config.toml
n_layer = 13
d_model = 128
n_head = 2
n_kv_head = 2
head_dim = 64
d_mlp = 512
vocab_size = 6739
activation = "gelu"
norm = "layernorm"
norm_place = "pre"
norm_eps = 1e-06
positions = "rope"
rope_base = 10000.0
rope_fraction = 0.25
qk_norm = false
attn_scale = 0.125
bias = "qkv"
tie_embeddings = false
parallel_block = true
init = "normal"
init_std_qkv = 0.0396
init_std_o = 0.00776
init_std_up = 0.0396
init_std_down = 0.00388
init_out_by_depth = true
optimizer = "soap_variant"
lr = 0.00811
lr_mult_up = 0.647
beta1 = 0.95
beta2 = 0.95
lr_head = 0.00852
grad_clip = 2.0
warmup_steps = 200
schedule = "wsd"
decay_fraction = 0.875
decay_shape = "sqrt"
final_lr_fraction = 0.05
batch_tokens = 32768
seq_len = 256
doc_mask = true
train_tokens = 114700000
steps = 3501
dataset = "wikipedia_en"
Each number is 128 + 32 x the weight over its row's rms, rounded and kept within 0 to 255. Layers, rows and columns count from 0. The size above them is the row's rms in percent of the matrix's.

# layer 6 attention key, 128x128, rms 0.148, rows 0-53, columns 0-127
size [ 82  99  92 139 106 101 100 104  79 104 114  98 141 110  97 102  95  96  90  98  96 100  93  97  91  97  99  91 107  93 103 101 100  89 104  96  90  94  97  93 109 103  96 107  98 112 102 101 104  92  94  97  95 102]
[[116  54 122 165 157 149 138 137 132 122  98 143 181  77 136 140 151  59 125 109 137 120  71 159 165 129 138 122 125 143 149 141 114 174 160 170  81 159 119 133 132  91 124 103 120 140 150 122  84  68 170  63 134  85 149 105  95 129 108 142 121 107 120 137  91  99 159 104 144 116 120 146 131  80 113  86 167 127  92 183  83  66 123  64 193 125 186 179 150 104 154 151  63 227 127 125 150 119 136 151 125 103 198 121 123 141  88 134 127 169 143 157 143 136 121  64  93 131 113 125 151 193 104 152 124 116 149 114]
 [124 113 101  93 139  61 130  85 139 109  56 128 129 146 138  96 111 127 116 104 137 114 153 108 128 180 154 140  99 153 148 157 108 145  98  76  78 120 163 151 121  90 127 169 116 125 162 127 104 124 146 152 138 191 148 130  74 120 191 151  73 151 121 146 120 133 157 192  86 127 178  92 152 101 163 168 144  72 168 121 121 181  98 178 118 128 113 131 111 129 143  89 142 118 174 145 170 111 116 169 175 137 110 152  65  90 110 105 226 115 103 132 100 133 164 184 126  93 129  92  85 138  82  56 149 175  88 149]
 [153  90 172 136 140 161 154 154 153 176 181 177 152 130 104  91 173  97 159 167 106 151 101 156 128 126 105 136 127 165 122 136 172 145 167 154 110 138  59 195 100 146  68 144 106 139  99 123 161  97 152 126 184  80 147 146 171 156  93  89 144  98 111 106  89 143  84  95 147 139  74 176 157 149 131  92 124 181 104 162 124  68 172 121 131  90  73 121 186 179 191 145 119 121  92 102 126 171 113 197 129  92  90 123 118 136  97 106  67 177 106 123 165 107 100 103 149 151 128 139 106 120 175 160 121 119 152 117]
 [ 86  72 117 117 101 108 154 108 141 118 161 123  95 140 153  90  97 118  81  88 117  91 115 169 106 100 111 138 149 108 203 175  93 143 107 150 139 146 172 135 173 151 187 126 107 156 122  79  96 100 111 149 128 130 145  81  77 125 154 113 145 138 179 112  98 150 181 102 107 103 139 103  85 131 127 186 125  75 196  80  56 141 104 107  99 122 158 152 146 151  70  79 130 143 147 175 185 138 126  85 123 118 177 187 123  82 118 119 175 138 166 177  93 192  83 147 103 127  76 122 152 166 116 111  97 121 103 122]
 [ 89  80 123 123 143 147 116 126 158 158  90 132 138 115 137 169 144 144 115 126  78 161 158 156 123 193 143  79 109 188 143 138 155  87 136 108 177 107  93  66 123 133 101 140 149  83 111 146  91 177 114 137 100 112  68 158 162 116 136 149 139 152  74 133  78 116 114 149 170 145  63 149 105  60 146 145 172 193  49 128 135 149 154 126 138  84  81 107 153  51 132 113  87 146  47 168 146 168 112 150 139 129 170  95 140 156 156  64 151  98 126 119 119  65 144 169 157 154 128 127 126 134 115 116  89 138 154 114]
 [159 129 101 104 103 172 169 213 102  97 165 152 122 107 157 161 142 127  78 109 169 111 104 151  33 156 164 122 125 136 154 143 149 156  92 145 178 150 105 100 145 159 140 199 132 157 110 138 126 123  58 100  48 134 125 130 102 115 146 138 140 119  82 165 157 141 140 160 102 136 164  83 160 152 123  91  80 171  75 136 202 153 163 162 143 131  82 131  65 104 139 164 114 158 107 171 173 113 143  85 164 128 137 133 138 175  71 118 166 151 177  90 124 133 154 139 131 172 158 142 115 160 143 124 114 103 101 100]
 [121 113  85 147 104 114 190 146  95 153 131 135 127 119 109  94  69 132 184 128 101 133 136 165  94  93 137 137 110 123  98 121 150  60  92  95  97 126 141 137  74 162 154 101 115 117 123 146  83 186 177 139  67 122 151 121 144 119  99 125 165  56 109  84 146  86 163 152 184 141 149 148 118 126 101 169 106 168 154 107 102  72 122 122 154 173 148  96 114 156 153 179 138  67 127 119 173 170 179 147 131 161 100 115 115 187 166 162 152  91 150  73 165 134 121 136 163 115  51 131  96  99 112 190 127  78 180 139]
 [ 52 137 150  70  71 171 144 174  78 104 149 158 162 144 173 125 132 117  64 122 182 161 148 154 144 136 120 108 100 121 129 146 122 145 157 144 107 139 118 127 113 134 133 128 150  64 149 123 130 157 139 130 144 158 132  73  82 120 137  85 118 115 168 169 143 152 138 181 136 132 123 179 182 149 122 199 206 148 205 102 131  92 175  99 123 194 157 192 162 181 161  81 135 124 147 135 111 104 168 179 123 137 129 145 111 166 104 129 129  90 154 118 139 128  72 150 130 109 110 134  85 174  85  74 123 155 108 164]
 [173 103 117 150 122 139 112 151 115 104 114  84 159 114 124 156 174  78 216 153 174  93 132  92 156 150 154 159 118 152 158  80 147 112 119  50 182 139 137 190 143  85 125  93 139  78  94 124 137 122 130 131 117 122 138 191 170 124 128  77 174 162 152  97 120  96  43  68  94 144  87  86 160 136  99 138 118 169 141 133 111 130 130 100 121 113 165  64 144 140 117 148 141 127 140 147  96 146 101  62 134  97 104  63 120 144 110 170 118 119 141 144  59 164 124 124  76  84 106 160 156 100 129 166 143  75 149 122]
 [164 134  96 116 132 146 104 158 170 118 141 187  87 129 154 107 129 115 106 136 124 143 116 148 210 118 130 148 147 153 119 150 158 107 174 151 108 137 113 143  49 188 105 109 150 186 156 131  85  87 124 137  82 159 121 117  97  99 118 143 104 126 199  93  70 165 156 116 106 132  84 155 165 116 170 130 122 124 157  93  80  93 143 100 136 118 140 106 148 125 147  90  84 149 114  86 166 166 132 118  94  93 132 134 121 139 147 139 129  98 199 170 177 130  38 179 152 178  91  81 130 197 170 121 114  66  92 102]
 [122 136 107 141 141 120  93 151  61 129  84 116 164  73 141 183 111 113 154 177 137  85 123  92 108 170 191 196 132 144 107  54 111 166 128 116 180 140 145 131 134  99  98 135  71  95 103 121 135 119 113 149 159 133 149  96 166 159  65 121 145 134  44 111 140 188  98 117 140 125 120 149 155  95  56 142 100 187  99 145 164 127 137 147 146  88 129 109 108 114 152 141 143 117 170  76  73 138 157 121 116 113  42 103 160  90 133 126 138 138 120  75  98  88 179 120 165 103 135  91 135 104 124 168 185 156 130 104]
 [125  99  62  97 164 124 164 136 162 114  98 113 126 194 119 103  67 148  91 132  80  99 109 127 177 144  59 124 144  99 155 156 122  72 124 135  99 139  69  75 152 160  98 125 179  89 136 174 113 161 103 152 153 101  97 152 133 148 207 104 186 132 126 111  67 136  68 152 111 104  62 105 117 166 162 114 159 134 138 132 135 149 153 103 132 117  90 171 170 153 136  95 119 127  72 156 124  76 153 232 101 113 142 149 130 128 161 122 130  97 105 167 156 143 171  84 117 126 119 153 139 169  95 146 111 153 134 116]
 [107  91  72 114 132 147 102 110 130 188 250 106 117 159 115 112 148 124 117 122  96 113 107 156 135 126  90 106 129 130 127 190  88  96 138 108  63 147 110 162 134 114 145 185 115 204 100 167 140 113 149 114 107  95 153  50 111 154 154 136 147 134 154 129 145  98 182 161  93 144 105  66 100 167 158 134 177  95 152 132 104 115 115 113 157 136 119 180 132 144 114  78  86 106 111 189 149 144 108  91  97 105 169 190 136 113 102 153 168 109 108 176 125 158 124 125 115  94  74  98 181 176 109  98 114 115 133 102]
 [181 218  91 127 124 123  92 160 139 126 158 126 152 109 120  45 129  73  72 133 140 129 170 188  73 127  47 113 128  77 170 145 155 134 150 168 126  84  78 121 168 151  83 110 129 115 115 115 112 134 141 125  99 102  79 148 179 171 116 108 105 155 121 139 167 112 155 120 120 151  91 113  90 114 149 155  92 115 130 158  95  84 151 107 101 210 102 110 166 189 137 108 123 168 124 108 136 154  72 138 152 138  69  97 112 124 127  77 130 108  48 145 113 114 125 138 174 120 145 140 113 189 119 139 159 129 135 136]
 [138 152 113 199 127  90  74  59 184 148 123 138 107  83 136 110 147 105 116 114 155 129 126 132 101 130 183 107 125  85 105 127 141  78 137 127  98  99 192 132 164 122  69  63 157 104 114 113 112 128  97 112 111 103 166 160 178 147  74  65 130  79 112 204 167  70 112 110  89 115 138 110 158 151 101 155  76 105  84 182 168 117 171 139 102  62  54 130 134 111 148 117 143 143 111 146 144 152 136 121 114 130 118 168 153 108  96 123 153  90 128 164 137 103 126 155 113  76 140 197 161 104 153 100 152 158 162 104]
 [104 164  98  86 120 120 127 142 122 140 137 171  96 150 119 138 114 163 138 154 127 107 161 131 216  72 105 121 103 114 149  75 178 119 145 121  82 159  96 132 150 114 151 128 220  87 132 122  97 165 143 198 107  68 148 121  85  83 134  80 174 149 133  92 146 129 128 159 109  85 150 180 110 115 184 156 144 112 108 108 139 144 122 107 124 139 102  83 151 156 155 116 133  75 114 123  74 160 124 153 121 181 123 168  94 141 100 106  98 107  72 183  66 167  80 144  92  72 152 166 113 165 182  93 154 136 151 103]
 [118 156  82 140 101 115 129 137 129 120 151  57 119  74 154 110 132 122 120 112 103 118 104 131 135 162 113 149 148 159 119 136 132 168 113 168 113 142 104  72 109 145  83  91 122 106 160 164  79 150 106 101  56 205 139 137 122  84  72 118 160 144 196 173 109 156 106 136 128  91 104 141 152 177  74 137 132 111 112 131 124  86 105  87 163  50  70 118  89 145 134 192 122 148 127 107 116 138 110 150  82 177 158 189 106 121 144 124 107 131 134  66 172 174 121 145 205 184 101 135 140  88 142 119 178 175 110 103]
 [158 162  76 108 118 145 113 182 160 113  86 140 132 116 109 146 105 101 127 102 150  52 154  93 129  78 116  83 130 100 133 158 158 146 137 171 149 125 120 127 101 135 110 155 124  93 122 162 149 156  72  88 182 150 123 167  69 126  88 119  77  59 136  88 122 111 186 158 114 161 153  92 187 113 151  90 181  72  65 101 156  96 134 137 105 149 119 161 115 137 141 104 176 135  99 108 183 146 157 129 123 139 109 163 155 139 160 176 156 103 165  80 111  83 176 133  78  99 165 171 156  76  99  99 138 166  96  79]
 [ 78 174 129 139  81 154 125 137  98 113 145  73  37 143 127 111 167 157 158  88 155 146 164 162 167 115 155 116 107 130 103  91  83 125  94 162 106  65 151 161 143 126  91 115  89 126  91 127  95 168 118 142 139 133 106 153  52 111 107 187  92  61 122 144 119 124 126  93 147 182 135 138 129 167 126 137 139 112 107 151 103 135 170 124 158 169 159  93 124 111 148 109  87 149 132 101  90 140 160  75  89 119  31 158  84  95 109 113 161 156 107 137 139 210 148 188 141 101 114 155 112 161 141 136 167  91  98 155]
 [122 176 126 144  97 107 122 166 143 192 175 133  80 144 111  97 123 127 144  98 161  90 160 123  75 153 191 136 113 120 110 100 160  95 191 196 145  81 152 119 109 168 174 169 134 117 125 107  82 137 117  66 182 132 122  78 134  92 113 131 115 151 113 123 137  93 168 170 109 110  98 140 110 143 129 187 116 175 153 130  96 119 129 100 131  98  87  41 117 158 117 114 125 116 177  98 124 159  57 111 141 136 169 125 151  59 125 140 166 105 148 128 133 133 170 124 143 146 140  41 138  95 131  74  67 167  94 147]
 [151 142 146 104 136  91 145 110 170 146  90 128 156 113 100 146 141 137 123  64 124 204 106 174 115  99 227 154 116 107 114 101  60 156 103 116 144 199 131 140 164 107 160 201  80  64 153 173 139 156 120 130  89 101  81 139 131 109 131 176 114 109 103 140 146 142 118  90 163 160 110  69 126 133 138 150 128 129 130  79 130 106 176  84  70 147 179 138 146 163  84 120 142 118  91 155 100 169 154 177 122 110 135 180 125 120 191 157 136 133 125  52 109 118 130  97 133  95 112 100 157 105  85 114 156  93 124 163]
 [148 146 140 162 109 135  59  99 111 148 165 123 140 137 112 149 188 111  96 127 175 116 148 187 147 131 206 127  56 110  88 152 115 191 153  91 146 172 151 132 126 111 169 171  64 172  73  98 150 117 173 101 114 166 130  91 149  72 118 152 164 173 147 119  90 157 182  94 126 177 191 152 126 123 151  99 163 129 144 160 188  84 126 143 198 122 121 123 109 100 108 150 135 159 114  87  91 135 159 116 132  92 128  98  86 107 101 112 123 138 135 131 186 105 120  87 136  84 202 141 105  94 152 149 139 145 111 124]
 [107 141  74 168 118 128  86  91 112  88 140 133  99 118 175 106 124 118  72 149 174 174 186 154  55  91 131  63 139 142 142 122  75  82  79 146 135 127 117 168  83 126 106  94 101 132 136 165 133 188  79 173 117 117 201 140 155 116 151 114 133 107 126 135 109 148  66 135 134  95 184 110  93 108 119  89 102  77 178  99 155  91 129  91 152 104 159  79 109 174 200 201 120 132 105 132 156  99 142 171 113 104 141 110 156 108 172 112 111 123  98 149 114 161 153 128 163 135 147 138 136  96 134  66 108 133 175 155]
 [110 126 117 130  68 134  76 101  90 183 126  84 162  99 129 121 136 142 179  82 116 103 130 126 178 101  99 165 176 157  91  96 123 155  69 191 201 145 133 147  89 118 117 119 186 119 105 102 131 118 109 145 131 131 138 171 104 151 163 176 119  98 113 165  98 111 207 113 150 151 128 103 100 111 126 111 156 130  79 145 182  82 151 149  71 144 129 141 121 110 131 167 169  71 171  83 180  77  89 132  53 104 142 139 179 169 197 155 130 144 155 125 102 119 108 138 126 182 108 108 135 144  89  86 123 142 136 131]
 [130 101 136 187 165 151 122  79 125  85  97 129 107 142 137 147 156  70 100 165 125 129 101 200 116 103 121 117 186 117  92 126  86 125 129 150 196 116 153  59  82 150 156 134  93 149  78 116 148 120 171 154 135 113 107  76 136 111 153 167 119 123 122 122  80  98 117 148 139 145 171 154 111  95 173 109 117  85 119  85  96  69 116  70 164 115 141  91  66 151 130  42  91 154 158 143 137 141 102 194 141 129  95 129 110 131 121 177 104  90 140 111 167 100 174 155 146 102 106 224 152 141 113 155  97 107 152 131]
 [176 118 105 130 176 133 143 161 160 111 117 119 203 167 142 127 109 164 169 152 114 125 139  78 171 132 142 161 113 136  94 128  76 143 159 127 125 143 135 148 149 150 174 102 112 129 116  64 157 134 147 184 180 207 161 114 133 110 167 120 134 187 113 116 159 149 150 148 113 148  82 125 153 143 160 129 146 205 165 152 147  88 170 162 180 165 189 151 159 115 120 113 235 143 165 134 110 120 121 129 187  74 138  73  87 170 151 151 131 148 133 173 139 106 152 137 145  83 133 115 155 161 119 133  82 135  76 146]
 [194 156  83 127 100 106 135 133 116  97 130 136 168  66 120  86 120 166 124 113 162 167 105  82 154 158 106 156  99  85  66 128 186 119 138 135 136 129 110 155 150 111 114 139  44 164 165 109  98  79 151 128 104 110 128 140 143 142 124  57  82  86 176 148 158 114 101  91 142 153 132 169 140 187 159 126  94 155 145 133 161  99 158 165 127  99 115  97 116 159  86 193 107 145 129 104 104 187 129 154 109 138 160 172 145  91 151 143  97  99  94 182 161 140 117 176  86 166 128 184 179 130  97 161 176 173  77 120]
 [ 73  94  80 127  76 123 100 168 140 144 135 146 109  89 117 108 154 162  99 154 151 148  81 121  75 112 157 175 156 131 116 119 106 208  93 134 140  92 149  83 149 136 123 141 164 184  93 183 145 125 122 140 112 147 116 125 106 125 146 123 175 161 102  83 181 165  86  61 144 121 161 127 123 176  87 173 118 110 161 150 130 172 189 138  50 148  57  95 146 125 129 125 128  96 146 192 117 136 201 130 142 133 161 168 148 168 165 142 125  73 161 108  85 176 161 123 131  94  95 111 161  99 164 141 153 115 109 114]
 [148 121  89 111 153  79 152 110  98 139  86 127 123  66 177 144 213 107 178 163 117 162 146 115 126 135 152  61 140 183 104 150 163  94 162 130 215 123 143 112 162 152 110  94 117  86 175 148 119 142 159 184  98 171 151 136 132 134 136 115 140 127 116  80 143 126  87 137 159 115  87  67 175 119 148 126 115  82 104 127 146 170 193 147 157 130 105 120 119 145 182 117 133 141 167 107 120 147 115 169  97 194 129 112 121  86 119  91  73  57 154 115 178 128 132 141 153 109 133  97  42 136 107 133 114 162 135 164]
 [ 97 176 159 149 127 153  83 154 152 188 193 106 193 124  85 115 123  80 146 164  99 132 117 138 119 127 145 138 121  82  94 131 131 170 102 107 147 149  88 145  88  91 184 107 114 126 136 159 166 154 108 125 199 154 143  79  93 127 124 103 176 178 136 135 147 116 114 136  89 148 153  75 194  79 124 112 109 125 100 137  80 115  30 144 141 109  64 133 155 165 118  94 119 153 103 183 110 113 175 106 112  72 155 161 105 145  89  96 122  78 112 125 151 123 129 158  69 135 113  94 148 177 119 152 153 179 120 165]
 [ 75 130 126  96 135 120 113 188 173 171  99 142 120 138 145 147 100  82 122 139 112 116 137 104 118 103 100 196 142 100 175 161  79 134 104 193 106 152 159 123 101 173 111 126 158  97 182 139 184 121 180 134 113 137 133 104 154 121  98 146 165  84 132 181 149  73  98  54 151 155  66  98 143 137 105 138  98 136  65 111 137 148 132  87 154 139 117 124 111 145 112  92  70  96 130 113  59 136 136  84  77  71 165 106 112 130 158  91  84 110 116 144  83 115 112 104 155 158  89 147 166 173 103 148  95  90 119  53]
 [133 147 150 144  98 167 139 141 156 112  61 122 109 134  99 175 147 131 112 130 126 139 142 125 125 105 121 138 102 114 130 128  81 171  94 127 162  59 109 216 147 112 171  78 159 142 184 126 120 183 115 120 128  51 178 105 194 142 137  93 127  37 150 101 174 146 168  99  94  87 148 125 114 162 137 108 125 132 137 127  81 129 145 142 165 182 105 108 157  69 112 126  76 124 143 134  98  85 115  64 128 139  90 154  75 123 186 122 127  58 145 149 123 172 130 109 139 123 112 134 194 107 137 107 149  92 154 177]
 [114 162 113 103 137 152 110 134 100 117 139 189 164 105 150 147 125  77 114 141 166 200 127 176 140  96 105  87  74 132  98  82 134 102  97 106 152 107 105 126 139 200 161 180 117 159 166 128 137 129 166  88 123 142 122 167 162  73 175 157 150 168  57 180  42 102 171 117 120  60 197  81 153 151 136  86 123 127 112  77 110 144 162 141 126 138 112 127 137 108 124 130 116 148 114  95 137 166 125 168 171 195 137 122 137 119 130 107 111 119 107 118 137 138 108 166 135  98 200 150 161 122 127 193 178 136 173 114]
 [115  80 136 149  84 130  69  96 106  83 123 146 111 157 140 107 111 110 156 122  55 139 138 154 117 148 183  95 119 120 148 140 143 135 114  85 127 162 177 186 125 151 163 189 141  90 142 124  85 161 147 125 118 143 137  27 168 138 139 137 135 188 105 188 161 120 154 127 157 109 138  96 150  82  84 121 125  97 157 159 151 121  94 139 132 100 142 143  79 185 104 133  38 169 111 108 125 117 146 143 196 155 200 119 134 112  75 130  80 118 184 125 143 158 135 187 146  98 176 117  84 109 153 135 134 128 166 140]
 [144  97 135 144 109 141 138 161 145 154 116 140  93  89 171 168  72 139 166 137 120 136 131  90 200 149 124 148 122  95 165 127 145 164 123  98 196 138  96 119 159 120 150  65 220 126 159 114 156 176 172 104 103 144  96  98 175 112 186  72 140 102 115 119  73 115 141 112  62 133 157 148 114  86 149 106 118 151  94 116  96 118 187  90 151  93 169 118  88 136 126 133 142  99  95  94 117 105 148 176 131  99 133 100 174 171  73 146 126 204 128 205 156 166 116 106 153 132 185 144 137 104 104 145 107 101 145 100]
 [116  95 138 117 120 160 145  75 122 154 143  76 117 214 174 129  82 119 146 126 110 124 136  71 120 125 145 138 167 163 160 156 161 163 115 108 215  76  87 170 157 113 156 161 144 122 116 145 104 112  85 105 156 125  95  41  85 195 138 115 152  98 109 163 142 121 103 102 136 111 114 141 101 122 110 128 139 196 130 104 125 128 104  95 148 110 124 104 150 125 144  99 120 113 185 103 140 145 174 166 126  82 136 166  61  93 125 142 113 112  87  82 139 186  83  98 171 160 173 118 168 119 182  87  65 146 102 150]
 [156 148 110 125  87 133 173 124 170 142 131 114 134 178 161 120 161  83  95 120 146  26  82  86 153  66  48 164 183 150  85 184 136  70 113 143 138 105 133 139 136 136 121 145 125  92 138 128 160 167  80 162 117 114 138 166 145 165 134 128 109 127 142 167 137 109 114 107  70 113 140  86 107 209 139  94 102  98 151 106 124 171 144 166  21 138 143 143 115 151 134  92 103 118 180 165  92 112 128 110 186  71 128 113 123 154 115 113 139 141 119 135 158 134 129 144 127 126 178 106 122 147  90 143 169 136  98 184]
 [170  87 119 134 168 160 179 122 120 119 143 135  39 128 162 165 121 130 155  94 133 134 124  90 124  61  89 134 168  93 154 111 203 130 145 119 114  47 129 134  84 143 155 164 157  85 100 155 156  94 128 135 122 157 109 123 175  97 131 137 106 114 120  97  81 101 112  98 137 112 162 174 116 126  87  73  78 125 158 113 169 144 122 103  75  25 124 145 160 146 128 139  72 108 151 158 132 119 103 119 132 145 124  58 163 119 128 102 160 125 185  82  82  78  99 127 148 168 147 135 177 163 161 156 141 155  91 123]
 [115  86 168 139 116 128 142 116  91 161 154  87 157 133 124 179 130 107  69 103 126  88 140 109 131 131 134 152 138 162 138 131 155  85 189 143 132 117 146 176 162 168 105  98 159 170 100 137 129 133  86 100 166 166 149  69 103 127 104 153 143 101 136 142 122 182 153 162 122 163 158 103  86 106 153 135 146 109 174 155 104  88 142 119  72 107 152  85 100 117 104 164 152 144  64 108 118 135 133 107  85  91 208  87 133  84 124 144  33  91 131  92 163 110 159 162 122 153 167 131  46  99 173 137 193 131  96  73]
 [ 72 144 171 168 184 129  85 179 188 122 145 172  66 135 132 106 111 132 192 116 102 141 124 177 159  89 154 107 128 156 162 117 154 147 144 124 156  73  89 120 156 134 122  87  93 143  89 166 100 184  98  75 123 161 134 119 107 152 121  84 108 131 126  92  95  94 158  88 141 146  60 132 101 113 189 121 164 174 126 102 188 180 123 157 175 104 106  92 125 131 160 146  85  93  88 153  71 124 157 153 160 141 110 117 165 129 133 123 156  97  91  96 163 121 120 188 145 114 121 145 170  91 124  83 115 128 195  94]
 [130 137 121 141 136 155 162 124 182 137 130 127 131 112 136  83 113 197 129 157 148 143 195 100 146  74 117 142 138 129 109 191  76  89 145 148 196 115 176 184 132 138 184 174 129 179 160  90 136 117 148 117 161 176 118 108  85 197 159 129 111  79 115  98 122 182 117 136  94 129 117 141 161 138 122 105 114 158 122 113 116  96 107 131  81 116 167 119 129  75 198  52 113  57 167 148 111 172 132 104 176  87 174  99 121 119 178 138 154 106 139 173 120 146 172  92 116 135  91  96  76 141 144 173 120 104 141 144]
 [107  79 149 131 143 115 181  69  90 188 173 121 156 134 123 141 121 103 129 149 143 109 137  99 125 163 130 137 127 125 132  99  97 177 199 148 128 156 143 127 132 142 133 141 201  80 140  86 115 152 170 168 140  39 137 114 130 104 103 120 129  37 164 194 120 112 119  82 164 119 100 154 155 122 134 140  63 138 117 166 137 137  94 138 152 161  76 152 183  81  88 135 133 119  86 153  87 110 123 104 142  54 145 136 109  83 115 106 157 162 149 178  85 109 170 107 150 112 157 129 108 121 202  74 140 149 148 110]
 [140 168 129  83 147  98 117 185 147 112 110 156 155 110 169  85 109 162 139 132 135 135 120 127 123 152 152 128 169  98 111 134 106  85 154 105 144 151 102 172 151 123 139 191 138 179 110 187 151 169 140 161  77 115 146 156  98 106 112 188 138 133 203 138  92 144 131 140 186 119 194 107  92 130 151 130 137 143 169  89 136 123  70 110 122 211 124 115 100 125 130 143 117 204 130 158 169 114 193 142  97 115 148 148 148  90  87 119 114 133 155  45 162  98  86  99 188 123 136 120 151 148 128 163 103  86 179 198]
 [116 151 122  84 130 175 164 107  90 111 113  95 106 109  97 130 166 125  62 136  94 148 135 100  87 149 117  91 134 129  69  59 149 171 131 100  85 110 134 156  82 159 190 128  98  89 120 109  97 104  83 163 177 203 104  81 152 139 108 141 141 154 124 129 101 160 160 146 104 109 169 106  98 145  53 100  87 108 113 135 150 161 143 110 112 128 125 123 129 179 100 133  56 125 139 112 138 118  90 170 179 165  82 125 119 133 101  89 156 148  73  83 171  88 126  58 110 137 163 138 119 147 162  48 123 166 152 132]
 [106 147 152 111  65 192  81  91 132 103 105 133 109 103  71 175 163 115 108 128 182 126 133 205 115 148 165 169 137 102  75 148 134 102 111 196  58 138 109 173 121 141 117  85 149 104 135  72 124 143 150  94 164 122 149 159  78 121 153 131 133 149 107 128 126 172 117 119 137 125 120 141 126 110  99  47 145  79 104 153 141 105  92 169 121  90 141 148 118  99 163 132 138 138  68 152 182 169 139 208 149 114 126  90 122 201 129 142 168 157 101 107 133 175 141 185 115 165 141  88 130 109 110 129 134  76  94 164]
 [202 116 120 118 179 109 198 131 143 148  82 148 109 159 104 143 122 145 139  80 179  85 136 151 181 163 155 150 139 166  72 187 155 170 161 135 120 110  94 158 132  91 108  82 113  98 114  68 146 115 156 117 134 144  99 118  72  76 134 124 135 135 186 124 209 122 121 161  92 125 126 138 117 187 195 117 146 125 133 129 146  78 145 142  68 151 175 130  84 105 134 156 118 105 152 199 136 173 138 132 150 132 131 139 127 134 110 137 135  69  88 183 134 102 111 139 140 121 106 128 129 154  76 129 149 206 162 179]
 [113 156 119 134 149 110 139 126 103 148 121 137 144  92 112 154 184 193 163 125  89 160 125 112 122  74 107 101 177 132 124 171 177 123 135 120  80  88 151 110 145 139 123 197  98 139 128 103 144 155 127 102 223  83  55 112 183 117 157 131 170 139 162 101 122 112 163 104 177 180 133 121 123  75  89 113 158 180 115 151 121 145 136 112  97 180 103 135 109  94 103 160 118  97 145 111  86 105 156  65 116  48 124 136 156  69  73 142 113 126 130 149 135 147 131  76 175 137 156 129  85 123  77 189 116 136  94 175]
 [155  98 129 154  56 171 152 131 143 107 122 160 146 114 133 100 138 155 154 101 205 106  94  66 111 142 189 127  82 134 106  64 146 163 104  96  97 146 147 150 192 157 101 118 161 129 136 119 125 161 196  92 147 149 119  93  64 134 146 171 145 154 188 101  92 112 134 176 123 150  68 126 111 149 106 142 144 158 192 137 150 157 119 111 111 117 113 127 152 148 129 172 129  53 123 164  94 121 116 158 119 171  60 140 137 215 142 147 126 148 156 167 139 105 137 129 129 169 138 214  97 117  91 152 140 117 151 141]
 [ 85 100 205 107 102 123 132 120 128 160 144 136 153 131 170 155 123 156 119 117  70 140 130 120 120 112 162 129 120  94 123 147 139 120  89 129 133 120 138 191 161 102 118  73 201 137 124  73 147 169 132 175 160 163 122 182  93 124 121 207 130 134  60 104 130 175 122 169 153 120 124  91 100  76  93 124 122 111  78 136 157 149 126 136 187 190 112  90 143 177  73 125 111 120 136 153  51 167  97 100  95 152 126 160  99 117 118  85 151 131 109 119 160  72 129 131 143 139 150  96 188 132  69 153 159 179 186 101]
 [ 92 138 166 106  68 162 142 163 118 160 120 140  94 141 121 120 133 104 163  96 185 120  86 122  76 110 102 135 159 143  80 129 111 138  71 104 129 157 159 124 109 130 168  84 104 109  45 105  88 231 151 169 162 157 134 140 131  86 150 129 127 137 137 152  98  95 132 140 131 136 117 132  96  69 158 126 122 124  67 152  61 151 157 154 124 144 118 122 116 104 139  97 116 118 101 141 177 148 154  53  99 169 119 136 159 131 183  91  83 152 136 121 112 137 152 145  86 169 161  95 134  94  34 145 153 106  76  74]
 [ 99  87 152 157 137 130 139 116  81 176  92 126  86 121 153 127 122 121 186  49 149 159 156 135  44 113 124  93  76 146 115 100 122 172 163 188 136 161 144 103 108  72 114 162 158  59 123 156 195  96 116 122 120 140  91 160 200 136 105 134 135 143 137 125 143 149 105 145 125 147  92 117 102 138  84  91 135  87 106 117  60  98  87 135 152 130  64 163  84 112  95 101 149  99 161 150 142 115 143 134 135 173 132  90 162 110 138  91 166  90  72  87 166 131 120 148  87 115 161 147 107 156 149 192  91 171 128  99]
 [ 93 132 149 133 195 107 143  90 133 135 179 120  63 157 163  94 153 172 118 146  51 156 128 140 133 132 131 146 178  90 119 122  97 173 146 120 113  86  57 176 175 105 141 140 116 159 134 102 175 189 124 126 154 149 153 202 157 130 110 154  87  90 144 113 145 187 180 120  62 137 163 105 142 106 143 156 135 147 224  94 110 166  65 138 100 126 131 102 111 135 152 150 118  86 124 183 180  95 155 118 112 103 112 167 154 110 122 135  99 107 166 183 114 154 115 118 145 128 135 129 149  92 152  83 137 136 138  72]
 [117 123  76 122 189 163  97 136  95 114  71 118 137 154 129 137 217 166  98 138 139 111 131 139 116 113 142 134 129  89  86 146 171 126  92 111 117 164 124 141 112 124  48 125 131 159 147 131 155 121 121 111 127 179 147 140 164 138  76 119 170 155 140 125 146 123 126 110 136 139  98  76 136 227 142  73 179 152 141 182 172 184  95 153 122 135 139  98 147 157  75 143 138 147 109 134 110 115 108 125 108 103 131  88 137 134 143 160 171 189 126 108 239 106 161 192 148 177 153 148 110 117 152 155 170  71 133  97]
 [126 159 162 127 187 120 116  99 139  72 131 194 177 208  63 148 131 131 141 143 106 139 128 146 127 115  65 137 121 102 136 106 136 158 152 137 164 128 175  96 136 159 131 124 204 111 160 117 156 154 132 160 127 102  92 128 171  99 110 106 127 127 115 107 158 134  90 160 151 121 115  62 104 112 136 113 141  75 146 153 169 151 153  93 150  62 162  96 137 110 135  90 129 150 106 119 137 129 169 112 117 172  92 185 173  81 122  77 133 138 127 207 137 184 113 116 231 154 182  88 102 150 113 140 169 155 144 149]]